From a checkpoint of a small transformer trained on Wikipedia: 179M tokens.
Each number is 500 + 40 x the weight over its row's rms, rounded and kept within 0 to 999. Layers, rows and columns count from 0. Numbers have three digits each. The size before them is the row's rms in percent of the matrix's.

# layer 5 MLP down (transposed), 576x224, rms 0.0911, rows 36-55, columns 112-223
104:493500496564519495467510527482496497490507504470452479539438465449517556554557484490487441484435443504455553470519429451469437543453524555583497483551428540555510483422512479477468447460514558462475435484524476552458502537452448529471584517535501497532557484502443469506452506435445430507553530498521466520444548468520521599545519571491
102:439515496485485468557534469502512574486572526477507429503563526459437490518507543533519522564456564515534460516469493491512577555504512474495546466467503468520464513547481529559581514464518508481575515554524515550586526548484527488599498539498530494524514562466516467516445442460534504513572448500528440458497552459606443485454584499519
104:444527510454398471473452477518577533526544533536424409465524490497485541539539528514484539495628543457535546445575506529519469536530581494535547447498609531534482473462453564523536587474531509511541543494551542495518463480506485483512595472511529501530548524457531473496522530548473519490533492432531549538536485561568500440508496527582
098:558503550472496508464484499485421511475482424559574537506557444555530514466569416505474405497495529426506510548517544518527515490477531522513560454513514536534540558529528447489515525490512491486561471497545491483505500526532457521531475516546538479477503463534544437517526476509459424503485521527516529422529459458513510555459492534488
102:415520487446514515512612548509554574476492471560482535503471473495501470497493497556494503515445575515474438528535458513476490509437585491549445508554530505451472468531424504508565495460540535544406508547443430488510398483452453473516462493462510529420491509485521489521535573532461517489500523523499473475490532466505483530464487450549
103:523489530490552421530492474525497456526551519501537415563544558529541517449431538484498576416410522523489485541487476482544520475485462487478515462451529460538461531533468635479492528497449485472448532462453479482541560459524455579537487482536484543478514492498537537571517505457497517449497478466501463526534520505496497503569556442438
096:496469542504530509524508487498510562533484598515502575505497535463533503466463495504499569514546430522461495571450446455568533474583507538553405564522507464473488506519503526518505543462475534484552564538430545526514483580508480432516486549491507507505457523528464481503520541488585523548509473489470565496498454490543495510499532562445
099:491517591558442425424458415482510538512509469517445563470484451435527584444484473530513516545519528435550488486430549516516499498518468531472433480535563529429456508491567494574471519544527531493454425530537545527512487466490490518551415481482477527526478544467495575452479498507561580456474529416467518520517532479484486528453558525482
107:513460453460496513495466458522506461502508558453495437435519542535472477419512516474593467528414447496498497521475462515518478511524561514518511488425507550495471470526527508510513466523504511514491559515535559556433449509511471478474537593442528476509498474508468554505568525548489483526491533441507513450511484493462475536471449438523
106:452504523556449525489476402547505454416478548461581478536578580523505415426498490496568447460531481438511499563528585484484534545475488481482445444527468493423517439505496496452479495536556534359527501521524494532538486535601499514528531557571525508516479491492469514517477482472476487473519474506486464500492510537552489482526498528533
098:482520468537499446446461484460459453490512468559545534486556504508553503485443548516542481474482506521536449551514460501498499507470494535537500528507550535516486524524519524451538501506471436507505488507476430570513487506509493499441511484448579534491565566441550452530507524580485479497467489488477589526505554481478539532493457509470
099:523515509564548522509472486423534488505571567514468466487531547500538469520490456530458462488495543488506427442468473550487476486429464486495521547469500521501488466443524522554505533466481473546560497471458553468472493503524442529465521493591504482524425457482533484514568469397466447559480531510509517550531483503583447540457519496541
091:399544502449590469459467479501438547491523510508436529520518452533453553607448496457468538496517503452478522533533632510561476553498452512497491530423583418475519478448496460507536497520535584481504466540459465485437568479465454534536494481456512462513512538462461588533535496512467482546434460587544486453508486514506543459543464507496
098:466460503499605476478501523493506398481511442475503466509504506495504430500564505466486527616551511565470531511499468482541551530495449450433464480522439485543480517501527479570495431497440423503456525535479515579468501585546453406524442530474469501483489444490455445502463506491569546596425472497485480440521510512495537548500464541477
098:518495449506433489509435478534514442487543499525505533463465519465517421545522523523531491470479509564493555449472436515486489492508525451463535457546532438442532512479470480445522502459487496473578486574516448532507578503414513565514493411465547473552475556419490445490454450474429500529518460481537458557436509481545475596487478480492
091:558358519500515491567521432414494518580450482498488486504502515538536497450516516541506544508503414544560580434411408485466500457479498455575544387517479449492518496458487544515465500537467533497444474418527509461537496526512456559511512519462545562434485441508469522491545527559551476525548581481541443471505463528515483512503539524460
105:501387493494458484518509509548544440446422518515530446426509496494556539496485519501489491536470516528514477560501510552459540502471416525493505481493545516540478528541472494512387537445527541571516491434534446470476535418523446484563586440519489499506535510473506478529500448517474447599537487538497563479528478464558550513545519544512
100:496448541475526481468494532496474516443525558519492598500553476465481488501490434550549516488500486454527509532562564466533562538416533529475508499498545496488513557464513473443515497421500564445446518529528467496531528521517455535494552482461562484490517505551401499476500474492493549464492509454516545486534498577467480532548499500565
104:548647468488462500528526502481552491464481540497550552566515454461412464478479427437551511485503477517550502506508541485473497483508609491474472575526488496502482506478440477508506471476463547523454404498535542475423431535492509488542545504487533576526409492493491565494467478516519462505508466510485487432472481568532521446484501551523
109:478537452496463537504500535466466540471512477494495533484479534491544531445567449513515510608435518613495492477534426489528520584451473479490564435480434560519527478525442526549522529532513485537569466421496399542492501564519513479532522439587525498462453593587516490449452472443474522498473511460563617556448569486489451520423503554473
# layer 5 MLP gate, 576x224, rms 0.152, rows 37-55, columns 112-223
096:443491478500540551483506481564479582524574507460517445540493448431468431510474588531502524451477529530483474473555488454460474502474522472529548522482527544438542480495539565521568453454535556544550480473465542566498505479470503486600524415398504470484482556469544442447513557474564482457472492503548496428547471545492475464445573454468
110:458545550465461509486482522547502503532513498486511496450572561459499551489558515512514551501529470502519489430624460525584433461466481472526506442554471518511497512509444578579480558528525510533516475450537522522439501470506544500493551496512488629476574563509570471514462555454537478490535477393482500523524512583511476439507453529489
100:495475483439502559486447533480554502534444529594460556492526474430503480480499530494467475504508465508489560534463481490544507422385608456496474526533501514521444551500467473463519446505454475458466507416544477461570438488425548477454544510459529494514475496493480519506560541544521534578485523498505491508530550541473510485525534478513
104:479483433468507433517466529467532460507424492549522479508510448480481426478584452475469481495560452456578536495491480434529498514467496440528496441444558500502515514467452547535463567457460460554508499477547425469475562488550530516418503441462468496517491466460505514466552464477479483540575501571496475475518521476442465504543494533465
098:501481480440478470497497530415513508409463509483462469564515532469476522446477478519430498427464495519562503438537476448605508455525457520595542491583513436484510466486477519534447498504464537509525460534527479479548478509488513532535456520514446514507554554462427496482498520517447483473526468498503541509457560469457560474523478497448
095:506549561516476517522530503485476490445447495543495513423554489476468467478473454503583521525546449533462539483432512456515490515604585529465611507434458560570557587495473532566526442536480484524446494487516478437475445464521486513495459482480550520507509511460487517488521493468524459483552478478573522456522467533521502465444482520564
096:502413458520496457549496479515490536469537421517463525541549472484456484516510533468508519494462519466514543449526506529532526503550413461505431606418498548433444512554479575508540542559449504559542501538501420474508483510403499522466531514512460450516453551498495516528541486476546482458489528516500472495446453479576491453489511542583
104:410432567471635492534416538419481446513498496471540475457522526523463473450490485503487460489473504546510518480479523482510540436527490456518520495472467466490476441526526567556439523490467541502496483507404434452505573480533463521485537519456516521558517517515503497508503500468534494491592509524505569516482480535504498417535394459519
103:510469540542454534529434600508382449465479468447566548425507496425481457510482489469471463566464487486543524395442505534502473519476445562502520477520404449547544517537551494487557509544481539502531523496518440502527427403481537555452479594534560500492555515470498489520552530496490484444514509490541507466498526478574516548487522481530
101:565476439426457473491527540481539529523472491498445488500546535501509493484523516534492493548447532449477541482504544464508503551454549499475518570396470492514509501472606559516481581516449426528490418513537544446470527489524493427528499548463488523500493492494531564485445598493471531482510459467523485457510487488507455531551494444535
104:466541510461456435498435424601506541531516474497481438466473506448403520554523476492506492423495520491447459459473451435471455528519494482445523502556495551494398491536523531489430475540458513435531504573464533521477528520508460425504472490457504501516487531540566502566546505433501540426424461505492476464465415495551482503501510574526
088:561500502456395486537522502555498509542566493503522531514500526484505475555556569519526499433513475578507495494498451569469573548529525559510507541555462505474519461463513480501534490488461485510415555493511481592500428528487556524530573497509492534449483518549460442472453466562522432449545485444441537484493589440454532449498438506404
097:562475458457478496468506492479473549497496459452497552476456470546564486491490518461552508510525485517559423530511483523551528531521509454538454502523555492490499481484503514458554490594562470512521492487535418486458494479492522582516576432478510494548604529492545495558447498595504427526470489571527455485413477492535483451514466524487
100:421483530523507520445523478547469455537427523482526514485547548464504604471471485496514512534463494508477547448470441524523557514518492558537526493528477500443469503509503370560507492521523452532477442422494532416483418526427513470540495451427570549432478473483534449447472481488483528523512506545454491546529548471525495425525500527546
089:434573457489540526615540547493478514527556561458487463586518559493536501577492484538495499554506486490479525491493528441511517480469518540514470472532475509501450456542450530505543478537489499510479532502446472513556477520423496465586608517459470518505494513519545470432501494464517485528476508483516518481445473548473413403504484547467
100:497491534445519498416502438545572548502557509450481488546532445504480552491471511426431435483605443532468480499477584546549468459507553528426508551512470509491550562562501511467491560514496487479500497563520451528508466508489562493502558470451563544504527479541520509504470499470493525559516539471489503524475462494504450558529559498483
099:505548524454452478515485420559469499452557553461554502559515535421478519435497530543477488529576454508511460566521531497512518461491470536478477483502431538513472505474532410501515504489493512508401554475503527522520428509515543496460467530457526406531487480552420509511527451530481519549497533549567540455515492581527494477439505550463
103:507508549505520423467495491491458489518519477508508533414451606459523509491558480484455513496485507525494498394535514521454526528502495477553478494498485487458480537423499517523463540445437522514514536502516495506482513450499481509512546554564546540416624463423522470495475487514478512444538470487457460437517475572508574442561488495497
104:540507537485493534478506524537526481453509409547484493445598529469510449489512490489482468472433513540500625432543465555473483483479460433575528517552448494496476461528462517507433454438516480520476569541506464465489519528517515437497516506531527522415528464460591563525534520597450583528512539468459467508523490470504473567494486533473
# layer 5 MLP up, 576x224, rms 0.165, rows 37-55, columns 112-223
099:591501499513522557476557569472488446553477493587459555482452517442530546463484411529465525509510507512491480485508485555528528452535501512498518531527509467516553436526478476504526533471470469474438433566538533513546494542523447497413402512495460464549441510477520522484446444535512509489576476526546483503476536427513534492441501452484
105:504531485550475482533471496470404461522448482501498568491536513476499444416537457488541504481535506510496463517519483524520357491459430486539526508516503504507516533487462481517508463486476480581539507469507511496502496467527572457425534568477485486494531440480446426544506523454464475596559531482477498489541506477487522517503494517472
097:492569555527466528530513505434529500495513536497499478470462497508512586539527435479565445503528483494459515508493596455554471515465553549467520459476492509468482438439483456541553490473534487505530559557477506521465430462538529523558498574473428574511525513488551510467426490538459478497485490515518505516571558482545592528481475477457
104:474525454500534550521539491500538520565452470479526542566476508496490503490430516523517494557539441532528490469495540437601534538519545507492539484512568510574476543520491488445485469567637507565484513468513504525461459497469567513509585518505499534546469541512528528416548485496505493553508520446536550556563461605574415457535560468395
107:437483445522504489499454491480486446531486437449449485579518424477552512503498438487469541422453571517475436521471504496598510570492515467472503431531502460506495453455518526539398508508493509485495468532501516479513526460520585524496503471539456555500486547477527444557411496415492440526522471493480493489429492521491502513458469442450
090:508503483504439504574499540576471487491550490587514501477453496426540605520580463552484540479559435447480443474613460515525427455514533467466519493488521521434501505530510516546477484488484587502451491499539502459449425504472561466507522514519510481550507503480467459445559466468441452475484518504559517467466498472484479497493412422455
098:534510489446565479519539516484497515518539556550533526429496501507543454502515388455486491512506547519489494545480522563478480537467525487522480467505553579521507504431454522496555478497467490454482495537504491537494514548550496431479468533483496429509432582481487505427434469449518533442562458503489524526565489540590484546489590515480
108:472504567425532412528464494441535445493547482447509453479446567474442501524544475505505522499599493462506509477425497506489467431434477536491476527461526481461454547529515436532460509516577503493531487487474514480506510555430537552498532600555471488464495465521504461441562506466574497501571495545575465535534481476497544541498512455543
104:457540467617518484526492476488548540531550551466504531432575541465560521568509505550432549468472518461529520445468490519447524487519545507474561416510487418479568513519581501469475507540549460479486549559502468479525481461481514556430481565493455571427510540541513524445516501474505497469432428494488533524437518520527505538517473454482
096:473544454513532458505515535460543551516529383498623444558563530508555500520513526484502457470518490558472474423512474476506437496449527483480445510481531548529559558497465505458563489475454585452545525486483467460431491407569508437487498546546444520507556467454531445476454478538508502530526551562498508481503512525584552521522562420519
095:553485478516413500484487508496524495547489519511525452483529406487443499481534518458493489470535493446559549463503458474568544520507553496459511488472555642454473564523503493457522443495528522516566587463457536461490533472484496481483490449484584504534501533462466536465494550443535509494468489485494546517518457476404460518454534594480
091:585543485523477528473461524504531564504519522496506494456578544496583507454512521494486458519500473472499510458504510505482493458525464435504531478537481549445486544527527531442525422507455480446548465492516558451487556462521474474434490479553491497556475460595644494449535485548452583526473455423531435458442480526547504506514525550531
094:499555486426451489558527544531531515517529523539434498566506532550561460473481535500497468408432552487476551526520482442413517547499486521559474463523566511435518504522536520505497520494516556493509517541478513512482515505480560497482501452509493515539492537540461434450466527453514420471538541530476458495496469463457474503461567513551
101:499508561457536529435517499450551469472501466527509514469565471530565528480535475510469461450546439546523537541421535489463553437465562558500495561517437537555530480539476476541517496470480524453476498461434517491494496530474543519451500505557536521509512496451483535546509535553435573496570543524504582507531517505508504493428517511499
085:481496473543454539382525476451465482445549489578461481512535478464488561464481490552462513554490488474521533497481501464571484509443474474522426540460526513486513488495553513565525434456527552526560518508553503448490510424466540594476526559471483400508444524458505530424499423452502479483512454500466489477454455520466586445500481504446
096:465481527470505476493493489479568492452484453540513541468456460513529465519467529453433503490449512471555526497509522546434551511506570482452547453515538482481473528466567518512532395562581513460491468551508542471518469646525525525427560505508559534494450512493472469485519528583468516490500434588398533491512546505476568527502476477553
100:495564508466478435509503522562515469446538487489480548512467491494441502467487535497516518488485474497473500494476487491544506465562459457402529493469422419568477514482597444498516535479534480505507500551482521494539493508443416449535536425520472527544503495549414532499532493495481536417504465528524619467468481546529500493506481476529
100:474530485547453477521575510537528592525531521476481486520538512525521457512473479495490520562506593509495462458504491530554466488524461475401518544459512555517515479462480500433512594530494435525477519519507433537550548479486446502472508432438565543485470473548480531490543519474483586445490504465520555542522482559548434437535508535563
107:451495541560542591496434539542535487522456568424501516480483440552473508482490542466452526495480558487470386522489598410593545548500478449484449465515500466518491471484504453507501548530540461548545490458514560553461456558428523517610473570515477503493497510486504452504522524419512558563492512508585550511539528515535534514479545456540